config.yaml
n_head: 2
activation: "squared_relu"
rope_base: 10000.0
bias: "none"
extras: ["capped logits"]
init_std_down: 0.0
optimizer: "soap_variant"
lr: 0.00982
schedule: "wsd"
steps: 1905
Each number is 500 + 50 x the weight over its row's rms, rounded and kept within 0 to 999. Layers, rows and columns count from 0. Numbers have three digits each. The size before them is the row's rms in percent of the matrix's.

# k: layer 2 attention key, 128x128, rms 0.147, rows 70-122, columns 0-127
# q: layer 2 attention query, 128x128, rms 0.154, rows 71-122, columns 0-127
k70 116:555513428560409374410432513514430502560510357473498485500530473545409445447533542598499515468537524540448448509398529498577530509475500479528541526464548505396582427504517489513472522433500428424540529615505532478520550452506479422602483558555492463469609410446552567614475438524536506453446488536574531515511520485519545487518547528486472531530503522443475528489456456495532537539477
q71 101:565495436533467504574559506460480547448490582563528542527449505483496533489451494515463510556482551446605529544589514504553570396453440538552536466472456488531568492483550481462461474589531487463501585346452415470447486562569587550448472518555568427468402605543538468521480475538424490555505507572500465514571456443475510511478508522522445503573484424534512507543637566547503492534453
k71 099:489480494541510438462420481476539498566533423409514462465509531497479417503568404578548466519509451483510468475477453420581466539488470454470468488446457386557499507506473480472568511575553526506569467561432443445613427547452553511504503416436469487538419480576579521442396443529476527454503507519453560547448566538514548555430468457440414542530500559555552441487462476555380512476575
q72 097:576420495495451439463493516549457386505411502618592498568529465491523402616524524495580400538482566482504493530519448483479416488508482547470473389452500525567532494538486396525436444430526470428489514534550573465570414494465527547501571583509544455463501458517428523506523518452564581450507526548577561495543543467495525446489567523440544460579457545523471577448515543570506513508491
k72 099:490489442451398459511497519631540553474566434462478544443561507452469576444498497594510471468461525459458430567435499501460382523555520441489550478458454514579525416481527500537455500449619478496502479465459563473457522468539480458477470527446547624468490497509406479557486423555567571497488516565488539483471477466571452526513529484572458458537649412446530398466499511433521454504514
q73 102:562539597440534548498450446433485482528456509495492444558528524439444545469538572577482490412486454372544525588462492525476513496498485496592483574445523467462448536462536442396496417562539531483455552380423507525513510575430579483478513536488475356463522559423427524515532489479445576513503545422500481473551538399525528534523447466517506516519436392550484584473482522442482539469488
k73 092:521558537589507451550541547556540489536489532446534408492600427464504520533478539568488462553499576564418469526478368495505478534507412549459527438440521427527432533552420571451620503524502533592511502550493423503531526436534521550472508514498537515475545574514472574436434504536508399435531441553539534494579563436472458577528536557470528506386501550537585460520498442475542433545498
q74 106:549484489499544534495527513509500558547420498395480528472520439496550452524519520517484511428514411524591472492463538531435496444502573478498535467457428515579521544556503455494484446447401445560530547539482482534412620448469582416549556501532500429525598417508529480579344424520513466503466450393501479509520654476483445499565472473454448491452484457518493468453505463409435484475499
k74 098:507526456543454470528559562428477464520546452525512479494497496561425519534539475514420488411531507468543521493461492411532493437529499513587476493445526435464518442460574536549534495502450450499527437511536529466483490497523354501486557529509446496451606485456394520467555524513500580474517453675617494445487553434654457489542615499524511491589541528468516461597469497501516510429468
q75 101:520443540470542543512471527516485473566521464469544602473479547564454447594495466506454482424505412494540575525474545520468476597367440473582550478537446597528604534584447553541552493487551488491460514546533407450318511559544483506495402542445549436525556493522446494524406500533476530511437555513486521493603498509482419489515419553481530496548475461474471414495515505503495501451456
k75 102:500458453438538457559466508454391553544511467485536466513545439558487487460523424502439497426441509570378482430538420379476536472453401579534523455452537488536521541472492548571494467498560484406602396527465518472575463425475475520524489526577577549574494481457433537437541496423492597549521534541460553553482507505644500503517508474518453477519528549429493537573510545548513447520506
q76 100:512592480641503510504477406521528459481495435515584571549445499566523509557472475505481490465518406504412527486570492492452539556477483560530540489525500568492521481564492521580497540502481523504555488547543442483508486447481463566548574515456467404522629550555558440490402407490485432486584563614499510583522480487553521455616460448554496498460404546550525575502519486557406489506554
k76 092:450409577479445458532429500469365453612599490574477501569494496537399487468439477505536514535392487534433577426576460484510474497481533506524539547433476440426545491486434441493484465477449512517479413448480590616490410532546485444537530507432496494494436503512517490459590588459507398423501554519482502483487487568523496555471551515500505528502575440496503577504450495416470538449436
q77 099:519458547528468441473453552490466521418459501554482559578422514451414512424499457574573431570443568457477504470580504538484459500521540551563523514539492449494534487444536506491445474494598557578430473412400468416555515456473512537487447617581452540548422502610483533458520532468534537452617510482535491534565494480518412515452527598508509481392450479457586462468524580530493503502526
k77 102:424444515561534602486578467593546568520557537537416508386527573516504478404527368458488420565507453534521464446602452494504434497373472538498517524487467506530472517471504532424471471490521587494569468562525431494472511490484378461487471473418468537504458493543500519488535416412525457501528553508455525597463437546553522472493481514411621524558509504511577516472535492549510553505490
q78 083:514574568532549515487517493470443393532493525518576464437448479397525497504456394554449535541488443541572483464442562486526435522524404488553531478519570466401509463446470495449598526570494488430581484557514474513545460546521558476529463516390525382555533565425579528486434558456464499483539538388467471453504454449485492463514443492510510563493459436512585583497555527482560411530429
k78 103:548543533555496555561465466474495523524599514491539491443489513492494532488469498552494440490570387621491517462418486450531510402559490498486504528531452444414402522437483550527549461465558475496488500462577451528541479454469533575452525508475409497516594579456565549464499604513626431491458436543439499444535493516588468488513507563508501567527395558524433525445534496636452576522481
q79 104:497462490506482479494498534567583379494556482637482501480482488533582539485538539502469517560490500533459543532560571497489463578381433598426459527652401380483494580489575523472511436507463513447537572476484524504530581522521520482538535484476497516473539492501495553469555440490512561397475478469530445491500514564468513478493517482500508608465465552498458487454414624469552484616493
k79 107:594601488453420490405549577551427511486546593549499454491563619464480554473518455466545523414470485561534569524487457553561528426396542514446500589463489537460480457472436525441572426471459465544496457505545475504505456527518477473529505596539560584508480527499416521453450567458471492541450618556532444423385552593494527486473495562509523515531452511501547476519544566435477500491516
q80 103:496495529470491464570518482581529529695502489592565536447455394550528508543537460473531513461619519451457532543486501494575427425417533467563453508461515421470478490449473481411446519535473545483535470522570467490511437469540496592515523439462444476535494464529542416421606596515470520454433562563423482539503556457498591427534506487476517433517432441509488435468436485537509482508510
k80 099:623479558431564476505508362425470493485490443481533488470516488405475535495509402486517514583548438536495532491426552487566554528443562525448528460436413519507466473501489481552606565492482427462477438534459468494463495550506367506540519531490432551528417462499449520609397493513506410458490480509502604501510515573516489525547503531436466491568510552449518592492510526628504556542468
q81 104:542557520496435559472592469495537550421440544505566540532561519521521498504498501470483503538592579560466480453559503516531513508420589477456520609545518516522451420484555469406625383555469519496516485496495512579536465486482389571418541452518487511607512464564443441510537444508541483499508493472563497467482495397650522479509480558498477476430429481506494602491566483433486503452569
k81 108:451540447542474558564479576563589483514487612545466426482385479491443511516563577484507520457514422521507450490498434552534483492521475535577480456530562507449490436540392596531507519489567617502475505555532493452442575521382499574527527401488466535546496444433375513519545483454571460487578490570531431504518526500506454481513442502550508423447572483521498486513427602562465509532497
q82 102:466483404476574488524532561495537568489543471557569495457493512455498464627443435528530534570371472491484563468499510479453638407539508545540503463452466506456501453591509552490526566452442509460477483465542531471448462506473464463508486528435506450512556536506602538588481517546511567537512449458578454521541598420560504561512524429370450578538431460506591477541495536450479426495541
k82 097:430477487467456437442476534447485403480518473430486429569547532495521541510561426492464590455419506496463428550471451488409505410490472463545449657501500521481445455481437455538394532484448460579513425472484505432502499573510590535490562471585526420463457521499471410491502528407529519553478490535527459582561418512515517544496550434566566516543451584498536509610464470489501440542496
q83 103:487429519553504571541438510578535519462554558455521446535386487472527399422492477509577506545617594515509533466504381572529497493504531499475534537520526548464491501513468465577455520451490448517444386505451378475622510417511493536506564519530461534477525545537600481478465545503475462442539491505500560550433580524534451460543565490405382506575474546513518440401551495509501522527506
k83 102:501517400460569508487455537498466457531522554472470443479441454515459525520510480497549497601469414591518481526478547386464545524471564369471544484553442644553529500504499564552472503430492436490461517544457534519475438524491553415525487380510489506581532591584480514386524462552468431541539569491516467480548403424474471530507514456552479469577493490498423571422495544510541532569541
q84 107:517527437497541499608591509508568455508598455553469519534472575428515600494566479496426510491493478512487445509433571450516550459474519452484535500499525550396559530417492548430426499541473430523497462553596539499470426571472395509515486532569549481556576517592542501537481542426450482493416513496524505443437524440560567440535484549459504497521488630516499559571381434481566511457514
k84 095:497551511519450421449552544572586409542479534398536535557472451431542461554445535472512466530478474394577558421481366527401471515481505549460459564498476563506450386520443531480468515479512523489484442462468529510482546577506546445500555538471468556498522458568448497494490461542454506444575494455401435530465508499468500571563473494466475475520547396415539607489527527507519418599422
q85 100:447571501533464571463460525457472573500560512521512418494480561549599598534471467405496525484500425567503466533502485422453495488496441508560454391473475536639521444495473553546480563556475484496494491542458500563494513562470484511464510558533423469533511414524508492520483587468453661468583545541433466485445458456489519551403475447410484475524501469540426466530509587395450464419474
k85 101:516548456520528484539462491493492508415554423559513557480508533581473542430480549488473513456541439570484500521482563462562458503566543561517570510495465559531480491487632536487509514526510483563532559442473531520537519554543546569447520457462516544492518497585554569542456561477516574561588485421500487651438467537609416538405457537540548440494471628418558546546493444461508396537543
q86 106:543504527488535446537440468512533512478470460449508458505394509502579521468475500477479366544493515486503587557520609473450541487561420442576515465582423466531497505549566462611445462564494407535530484430487485590486512502530455452457518444491403585505485475548506515506534440510423466489529551443568384500452412512519438518479420486464499496539528346513597497478538475564569471529502
k86 098:528502547549607437516506509440455479487455528481465600535499540501514500531545441459427607514476541529440570506517530469545593490341446467520471589472507520528403514471484488495616536538525481483423533552489495525540496453550496542555426455452474491446443517459537422483484556517450490498554527523510517460477516578560583469515530451488524578489504570419491536664444439469451546387448
q87 105:534483599519449503577487387517521577526526513476495492534524362486560524475565407401525493543472504509455530506463537509463558512557550602449476527505615543476575554501385482538501544528507497520536492478520492445483440470493540513491417474524484465508581565504568545519563453479504530416527511518475523497470478551433529526534390543462551575521470581542319508501477505398462417503504
k87 102:484494451449565491459481519480578512483521458424555534458547478558443565493447462474586480455533492485531509493493421528568441376525494517517555508512448460551480536491496458540603448524558523544470450522432546469442393467506532664541500512429535465512481494524535411403446492531528518454603484562576500566533670406490606545526455441509440461498496501467481488481522513512522432542501
q88 111:530506383528500497542527426479513513495550457487423557612566575397539414540534455580436436386453572513477492521478455459495581499506517454496498489490500477504457493479500563472499514447487501502517470547533524509540535586491516557479538573511532450498504451417473574466477443506503538538600455486604472501379354491509457540437495529450559528588463371409481496559477465537544545474531
k88 111:481456614473533513460526595477522502522564462520470543457423515495554564527440559485422519543460492521554456450502534451438473426535565426545546459488462493425492503592431552539368401447517561460494547417421521502497493493487492478435564446565466546429461567552521536436526487568465513440510462429438472479543583501580495585573536424583519467530553546434483472485515541417528444425517
q89 103:467511505441497535479495534464461595464496530508495564554524517565525537472523534456508486541558511462480566459578432603527522484516542472615589490491517517613506516532554497429667478480530320550437518479556452531549479555467516510411534532508466530460455543420488482458438474451572571519478562421487499565484563465529489521458430450489468516462560523500404468561563560462539468449562
k89 106:457509489514546450545484502384572530505531420474463491518505523560512546509484388525422524567608539524478503492456505556533430550624532592479514544473547601504488547429486456369561487611487545538550466552521506481527514548472487599562499497481575456448524538532423580543525521526493475488547437495604482530457437460516498461573492536530552433444461446408489513540434484457491468555596
q90 086:454463525507483516569486519474524498455464541483444526494527541401549452456508436465492443528551532531559480433459486380521593475390479394529493554449503495472490451487492430395453587449582544456472484537543576535440462501599554488403458589467488481483448446524547504417424537511544558494411447516527454455476587542478430505515421585512539493457513487562462479504449636548533473494544
k90 098:447531454484473588558465538501615465548587473476499467414401482500533480578490420535509428486594502477526389485456582514453511514428506466516570482499448440553472537473504501578492467524532530396486449447570431464482501451501472542513488586565534520447652521500474569529519493422620508497617549459618526465479492480502468486589474483490510484473484477463544602534550514493489466466499
q91 099:445428446508564437563469572516546422521461489550578473525481465389480453510483493475476566476510469696515515540403509482401485531487500559486498462501494448461497584524449517495447523581461456450511502548542444574587497458468478523521485405463504534431508458607451609496472487492459488502510481550576482581496514537492423475579571419551522552511414465540423480512446519495492429529559
k91 099:559531433516557431566472504509545435630434506491531533533503462414469478501403530534563526491548509547504535555516525556558523500471496446443455470382518511560451449462497487504465481570431476437500479508453538517438524441428538416472504485480471399566452506484504470550437492465474508508462497528520469491544481500532443434459482553620251497564505533562551477490533446497432489465480
q92 107:505534382356528571576469551456476545447477596551485566497518461468501467442526510478459496502457528510555442513546495371501401583491502459496494472498550480489443409449408466503449529431411510437521535433429536527470484468540463451460497528492619428600540468504411394467509515505502584484621523495479551482525517556491506514410531525557494492534511479466503598444485512490523481505438
k92 105:438539541536534443495533489536485539556513509511464550505384509460481520542487499523444415378621432513517462513424526435421519407572561531523531579556540468628530443373600482532403437529499411470507553464514502518493530592566427494429447488484515475565431430439483593469488528439510435452464410500518463434499505475477544485515485457500516478487497582509468551523557497485512466533501
q93 101:493517539558509498523517479554435543498507473494547499463521475517566435569593553329438428441506416547474458481587519536439477485554470458539527453562489476365479506542473502639553570467503466502526513413478558535569520413522529539460513488469575511434597430490484536413473471504468493479530488469491493543518531487479501440568464420485550457443460544570528454374510542521434541534577
k93 097:502464465452479457600544496493462504475542424514474514572494502447512466448438466521479568538539465600525504554545595578509514383415459487521526440464542524534474482457536432453548563487494547430530528575535611466524477553561507493478464514431528404442433439564449471512501571467514442465462436540480387496622504515498559485509508581430442520439531503479447580477467537545484441365553
q94 107:539484491502546503568535491309479545480446588549501468480480617465419489499497534533544427416487489517530503407551462565515440497546500525502449485493461499552524451599458468524572451597424463534535512505516493533369484442511463451476619569413474569502541506492482466554522495548447460645550483552429475466492516492562533535501490479527472463489533517429458511471454542531476541559588
k94 094:429492483435520488563489550520541529470529537502568461542461525547558417517493554498466512469546469478408554490544549571481501469411466497505536515562506526508620486526520585444475556502534426514473439480572527458548413548551471473539534493544442525500382384520604547547455491546487527435504469505565477509542291495464482547472527490506495572453473434494421500544427459489445482474615
q95 097:502515478600519498478511451456489561591501527465482506595478503475525505475408601549467490494476400452497434503388465560438516566463457500477480517534537512516492439462480487485489506571489406519461494484490549626560495455494518454401453539563436509445469599546429513387596483552453540558507546460632436510541546565537499479498476483476429630591494488531487524564542502514473466447457
k95 098:455522440535530578458484524494544522578525535536503531400558506514590541526602448434548510537524524527571543508492495380503514461418480461505484506469485449529428575644520560402478483520458460532508547498431512483493464383482528556587537563548434491555509468536520439516506521418529444475524462586503436493450613476497509475492603485565535433484530408500546490520428492568424442508425
q96 115:512473404495482512467529408533514514536570495468578572449526421559514531587489480466581466500561564465492425526536548555462548468465477513344410537496414590509542464565548561616463487523534560445440488494577550465455512371479516550490513444566523463430498369552502472483502571508491501453419493531425506473529512474569479474538494502490521435543514522496529567594574493495500440509469
k96 102:531487486458490530499508528417520458500442594432516483544437472566477582521491529609450494425504503490484600583392474518522501514557594476587480498513513499524453436602547445512577509434449381494491566566568500484455538454461525494509498442502540592441497472536503443538462477480496498529497446577539443447434529432543521532457476496579421513537580387458480501456498339515504506558474
q97 092:556532484611530432511495390499388463557580455404428444546519537497557524549497541435530428438614424527462478481507509471463571516491522448428538484455449549570479588486494406582478494579508504499511505541498556518518500451485541450501561485448480451430554484526537482521469500436488468515378531505519501502500624505518444445523445473454488537486537423461561541472514462477394390568556
k97 095:519434423479499508498480493569512494466476478560513489435505471576477587487475520532413518463519503479543553508550636499542468498484509516536477553542484545511482401532508497533524497498516469512485543574619597484452573470637448511521417534507525553391612477509478484518475473504535592503500506535566511492467530299474454504494530503581472446455609473443500519513399503483596516546525
q98 100:530528471592486482428451453577482471458513503362511469517576472499543562520585546416553519533577571509420449515525551553463542520503500479466507464452471592557536501510487381488501498483456499496432458522549576452521479456473534473560628499553470499456546574559534541456530502412504472481439494509489457602452514474534521429500495410490567502490544492505499579373565451506388426470416
k98 106:534465402500375487529440538486484498425413439527487531496449499459460499495504501514522487432446465429468542558488504514478544524462573483525486541559458523535510422583528450534417435509534449493477511492471581488444553441543445529496483570492498574465580541433467512563458479600577467444470574596538447464482464425475472441490492458531445522563557335521531487448501494425604423560408
q99 106:423425526511536561471506545472519507534578546494501492425467454510517468512560495409468539429502434510452499447497552513469635432426492446466499565531407505534444507541519478520371530532483521510539566581565499529459524530521550528458431493465524544493503420391575473520481543406417472508457484501445478522499608446427331548467489442521456409525471499475516418475508510444526539532425
k99 103:538520470398474429499571563458508441458468483433580550513533507491553457457475495544437536528484539358606501497548527453555523418494614601558514540484520638447476475437486504555561492497459471520448447429592472479444406531446552454490443508507538561491532549488393511520570485451547469540482505453570544473457386494476559495528503508531520502547566519517476489578447537519469414545539
q100 118:536564498435410451500474537432507598427487425539547441582470514530552506457453449458454557509488446483609522482422498527594543535536459436538489497437482548516395497383495553526490458458539556501399552512521426507531494537463446483523469394433515519485484563428560512502559465527475525463492497473490449491529496411445551515514474463541551518642438439433508549580462458481551505434394
k100 120:518544500475560519532481632491535499463514472448528524520551428432464515449545581514518525432443531623461583575417478477569585443501506609495450423487462563476508510555455470550537437464497428498450549537456560420482592417463555525569560506566493521486551530493504523468459534467490444424510473414492482569518463634453443538443458485496505507510408501515516492523461537577586527594525
q101 088:475571453429543526463530497476495512561537463435549490434506448601517528456484533451478467621515519561512420482457529500420527479484499486475482535423490565546442455599509538455477639457448548533508443521516556529503415480475490491546526420541468498445617554444547480545424537513506613449581534480509611500463594522436513475486442546506472549377515588486450478486513400478522551469525
k101 100:497495511499405581516556582567541485436446454549571502541431431503430425521502588460560582405461525479494448523510492526437449449613496477488476547513552477498540540490497444584392496506447464497398509468510524533401520480522481517515475471585464471493527541462428511545506571563520443474519517430523473383564445472489509479481639474537485475391470447446542547474488526391488422512525
q102 098:512614510480439454516460546501554577383509515554448501473504517542487575491529529425425536547395479536535518530435562489464455539532530504542449455462485470570516474456475388456597588468486557473454579475513469554522501544480465468548467518470601472486570388584509528404483579504514442560516483558512486435545487543616491589454543495468439422551476519441622498524477490552542487513510
k102 092:546489510509337478520502494463547448503518565512568456502483461429530427476474568502559473555534472473468590512486455466475488454432406578484426542452560522489497470494560481495522394490548546487462464426580514407498434408586538448482492434423533559446466511557460572507542603549533444508540464538502468557401448627555463508498438476534518527491441433535531539514528562539517457426554
q103 091:431484503598556507510517447519497469473588465496384546472469593530473597520493531486470617531480482461457545471510568500550573581585456451423515503412565460546507479505385428492529554434406477578428502596546518501529526485495504514574468490516483559520570495446538535452560584489428397465538424443546531485467481458485519503433471533484517513454418476503539448471445484495389451569481
k103 092:491524524517408488474596488539513524493434480592552508452519465552528461599487564423495449527558572429535524428554529513434465463524502478499426498494591445479502467488564495566519498403468451493598507470514530529483442452624547495532543554506544620415577455618596491488523449478437483587495468441496545490489401447537442503556490528564525485484547389486500513552458452465453445465545
q104 086:534539443521481504503508578474479492476478483469602437530561481575493574385556513486512603535424479486546525529422497495466504428541485571545481569497441532503474509414456562462394499494535470515380506436464467438436468415412642503451528470488557528405495451480536468567468455460379506506462452481494435466474520609471573524551487493467557513512556456565505533516514540488514542408442
k104 092:504534485462529418538479455539488594534533500509476512564487481555550478469514562462494550562499494522471491520384521541472502473572482476472485492474547482577500476513580424521573544558396528563447544524410517570491491501437616501475454510533514494512516559453514430441391596425489436472508509425540478523607441622422515536500594469481458496476480383484462492533620437404500495537444
q105 103:521482456552491512499429447494467479520519451477562449565514546564499524621520434412381432551508523436424492504513567482480531530465492426539537577498471504514462470564484471487519504577542523534502485450544529458625467467476534519382534534494541554462441461476500475455571449502472654520554557524530436411456532462487564469584500540495562464576587516513484522473448557544532546362429
k105 096:470515485528496530487523581613456578423494497454459445537537429431558508435481456494381542392445565451577444543484528553553528508494590511505492477480449513514379564468464515464444537511625508564425453511490504442502502433510458497552417474472473605475504500465517508563421463513513536436565497459500555565522579493492566545450426483543527491552556428507606477578462447512565541533534
q106 099:609434493594514543491514532444499488508503464553437483586502557515494558462502414518487428519544525495486511475541518541517476557485536537446555540478514488390546470558532546433494480556419596583541548530443508498578567588495483480385520587601551411495445540530474531497494524471543457585488516549484453472403438358502612536520470481475515471418492586527550500583550540512478532491484
k106 097:434493523527445481520382461562513513530595589553506445492537509506547447490507500433505476462500479451544506506448443493537402534517477525422475485511496482462463448455499486458489540543543535557550477501545544569538502511459507426444434585452420544495474539599611502509390580530529499481540438422374541474468446509567490499425395580460539594482474524496402597471443537560519466432552
q107 105:445560414548555470557528483500435395518478529471490523524529539526439431525532523480441467457470492574509490490522405521368473536513474505449531501537400484513528540436437518571457607504422510501512447487532525464450437421429499465503543497593543511564488459514538510420558526511627428528562437445580505501451389458527505512459540499587561477415536514470515573429609521514453510572495
k107 106:498537587465424529454513561580417496506537512527450573489536524598506482507530456421512535486633484484500406482583546577494495472453464518559510507474509456463532414477464509443384527434446501433502516584435506532510449531633438479452488513560487488514473434497429481508451377487615434562506508534441485492518535532551512384480437429456463513524487491515495459432421465477489513407528
q108 116:464466443500543540539382535572507502381507503450450571371474482382469569436579438529557497512513461502572545507374484491606505466452452515520569433493457493535524571559582475417561468425557494495494554494432524455466520531521540469563528575535496521477514509495493524469476509484497530539493534439473536496431499556529451490420572434569443479450507428484530451431542571557435508551587
k108 101:467523506395498450531508478445495452478437524552555538433521528475445506515533469465486461517409571423403559491566575525451518435407509512586459572489497446574567446407511438458491427614522516468505510497620508541521514553479472439491469573505485473458522579521484488422504531477431591571556559537512459511430384412473488516490479445431550538413525571486574496483512452491465470417511
q109 109:565523560577490477528444502539473499494380524508507468480472427559485478504425548533479484496563501467426454468493479551481414567514456552533409510519568503497447598554394428518549510465516534504479421420537477545586571466451495543523414498403360448446453464504552520560568466547456498500542499509479454632500533560448473456557473553427485537490468491419514565498507450494534392486574
k109 107:440473493431557480413492532474554519435442581522433485553472460570547476520481529531544516539471459409366514466425411529418564471437404408480564535519551538515455566505515463525448465506422525545456564513468490496467524447446463520550477447593429484464462398452591531468454497445485406462502500519501623510461619530469481517524575463484492517434461496544537445584508485433530523528474
q110 096:390473447418454505494517539453498518543592567413484478472526486473506516512530511480479572473442509550531473487479405502450551468480484447509570450473498448524483442430527505538523446441520406504504593448531421542468375520559498567431554399516588526491510462452480516434551454503540617560483506494507456339452431528514482456562488479528538515637520509561552483463489526452587514510438
k110 097:494596469534453455550482510446532495443583507446518508512560490499505527471557479459469454437560549541581496517499539564520517486522557495461483487519485554472416525510547523448514583497520432495506392477562439461536500393559562521454511512397539443545490533571536403601488446537567518497539443442580475516430406519481591461526395412509473394545643418495488440527512448558491515498509
q111 101:569470519504484494370521515584492503507533468519517396499514390411428565539518501502548539542524556495426594479483513493470495411437579505466525494486565543489452424457450467500582589492409404474476493468544518535430479536530501467590451536532471496473534512455411587526462525504558488483423509554411545485540506553500544354525462541581574514470424494524474518456520482455517432401533
k111 099:608468498514449481571467525486533483410430488427555509436510469525488465533481447418571591556463465555481466490556472498483401508552508504516528371539512445499481492478553479601455394547536543519578542522541544494483535502433535566483513525460534510437421526456411461511400467503546483486475498461595556449515605563516376553451523494486481502457521417513413502571545498459498508435391
q112 106:463534416530508531549513445429427550559475567514477527576486564439486466514405577506492557508511477502467471543628449486478463465569497540494463476499477430594466543508479511581425510473507482547491472355472508497550450506579499523475443449523382653500463603512482583533479504564476593512534546553466511512536457491562499540460381532495518547550497522474532493523453429457540437437430
k112 112:517417424579556475486560465543524487561470501520464511485425484544517469480493486547552477555638419451519442473510588429603497557518531437543492498482503530445517550495490642384519437515441473472534476510471507498485452455539555551495485459529565398515474493517472502553499460482554445463443477500451441546510446513408496513468534487511453498510425627538534550463420514506400491669495
q113 103:540553455456510484469471492504537529457517565486444551508517433426416555469605460493531529553467445453410439486517574415551535507593448517541431468580529514476426552348462581531509491493480503519556483494512559485482505514454558454437532511465529504470451469492509523502482521659470461550454432597550411546473448490435500445540496435544549463552499614451518564492418510440493536511590
k113 108:405537600480517463513503477459481435604480452465441497471536514545565454605421555433489532456459475394511528541444543598449563470451462474457491622561486553436461509530526467445517530498491505533478451440497508429467490568516461409484491483454563393468481531474585473502549485359468465408482476461514505446506535504416542577495524495427549525481523417571537466531418519536470485431447
q114 102:373567472525441577502553542556502495547484460517543538479412489507513445489567527457510512454548489577543465467414499538517592552485470460445468405543493422560471561510589489431506563491466445522548449438586483468449455549368466440537549523534396534530590513471492464487531427466430516469420544530467537423565481489585447584489501444565552452508538476487503399510503458531554510578520
k114 093:572601503515509454539602457386466413459489542494631534496470557449463471431510489502492561508501532484525547472480522498623434484512457471474583445545467561454564544502504416526675477472401566477545481533401486541474552514525465509534450533545410448506502496532463495588405524474466492489506462488490452409451442418487487464532521481499412510513489546428515467478553451527503551525561
q115 100:545503509483538519548481465503531536590487551478454466379431532461495472477531461539531478503500487418569428517410515542471520415499499514574502420477558501393596545540443532575414569539490542512541446471527574508446533552577473524561408516461394461513481484433480512512511573448513636409490568561553545561493563513473537531514429539500422413465447440551526494499461500418485504581527
k115 096:530475477510558512549484441498511423537448493481550558511591507530521519534527474529506522532472456396454476495485500478487481458299483474579541566433469503546487445495541436505424540503521518459435474537477517530501544526475458470443447502577507533522563450583464513585461387534437524460602488570511424505494487477584522610474546560525450544425432591502503634518551478482542412541546
q116 104:474412493512574559555504567478501526538483516575544474442538511576491548512395494434495548567526592539406582470449438534514572512471474470503520524370515463452505540554462458490462463468493473550453613538497572493405446464568444470465453479547445543470447483537543557475453486524471556546558468478436596538561525494481496590546422511473499531397424521550582614497512474547443540555535
k116 103:532429449541526485460552454563528505423450451440541577478491473457438434517591393574482505461565474516497503486548528598513471478574567506512527382566453495520483437499490595483463509536408563462504513503551475546455510539509598422566499495628549478553475440512389551503401532497485552462510557531494541476492515453570578439479508491514524538562487525526472543524518529446636511539399
q117 089:522555447517449389543439493521431546414441477438508536500451446436538505617486470505471511563546456506522533559491487419454550480561532500445428488577470519506583478482494532500471538478533475415512618525545487503506551478375520477468554521416623522469480564443404534573536476541527546471540530382465500454463444513569572472579434441547514536436496508495608507473495534471493568460441
k117 106:467393472471497607593482591445483462528434426415522492461567494501511606406402501479513509506421431542562551488570606522553490464497479511504505625494505433432458424489485476517584483564551483612445426451540488536449526535540527440521489496457490476519427502477446473471583479484503409496499569488524527496505472541457528570433493577485518549522564480562453456495529458565596528549519
q118 106:492437520464546497431404513512436594585524584485508425503564429457517471570507544470532456533531489601524527556475481519575523501503509450489523468512494453511584436420571494570514528499528530447539509445406479481520439436486494502555552561499485573512460534444477373469526560517518510484520486510544482597526551489555582576533609348466563419475563446510450512448542546603477539517457
k118 098:471480464516485448489491432525423473531491439538498516464533494516476496512486441546348521451464530514496558486566567517572443435473568511434437517536394481482486520451441455412532641558504491554444502518511566486515535615529437519492526520386470520498451605525458505530496548524604527473439524492580470440596481423537609485445445533543496497522431459560457414467505439462493537529567
q119 100:481516609564559527480606467488513444538475535458503451488499469548510549433517455489529490600576399529430409444500526537468531414633507521513560462449483574543429480478450604412400545591514510500448428541468545496485454519541486447533501450497470559512519453455537524501582505501472497453508461504511571583375527492527452539503490498438533558506469443512569509437513572373474470503452
k119 087:635454552478622459505524391523514455434490429446455475457516566589538507431530512481522585566444475536550503499518572537431512393477491464467501421487486499461494477614565471479592515493506550561489419456565430501430443464494529498507475574515497559502576561519524431470446423539555480522580433472423455455507447501543457489525532486587441600484541473495529439500533526479461561558463
q120 093:566491519398484542420556520484411401516499462484523470456590484534518426514564433520484527404490534577549490516600517501475388481465502560555466514565466506548451486508578547464521494552457464521544523596430506488522448486519511554550527483426509571554578383448509523495427573618536595472494492451463525545425544576490476508528494485527487485403513541523575453439532539530539546612511
k120 093:588484491410498520626507432553392491437531524531461513524494504529572514480501591448450441479447418456520437551423501500411489485523516473507454448565468451467518511503496556395435563494537600407532503499499475572539502498431392443487548458458502446479515485519406607474523550572477469591493517536564445590516401574534477477536510551571467522482535528465456458501484538448470459407489
q121 101:495456427395447497490390480438525499515511546391522500505450461542498492608554478500510498496577468541540530549498424527465487523436499484563507534541413524466426420488467533492505547451467446506474478457534514573467509488526515549495490533585441588430573593533534435448386492434464392496507573481545490615530507496455497437544420549526436552482572541444424592565537480486562526493420
k121 096:471556410493470546431505628507542510551564515461559534540450437547393518421454449473526443529530473512522496432447533518453551476599534501486485575479510517449521489509540519544484464592487593444451623480536488496589530437444484508518482489522520487470437512524467463460499442527422474448476525553503407499583533532552534485540556572501553451537548441412577507587444493646513394526507
q122 091:431542619475503424446458538471589593485572372492515522493547462522538527425519553534525550514452517527516452483533518470405504561556566506425466447453505518421420427523541538529517501417523419488497432503408515516476476468497548497403494521464404431534561580513559516564522540560407527510457480485455589478536536574535460485555510411487443421513422521580471506469526500422431492496508
k122 114:573543527483486520542441428540529413460486537515502408529414536477352584475502512484534521435485444552469504566558497468441458605526453486484546480615483444472460598582553439487533549491376473525479525456542544408520489491546543528492513443463445474542523481459563439529544488476512477525479489512455429592540520432438517509529580518463662499509588485482511472439474512562442460528464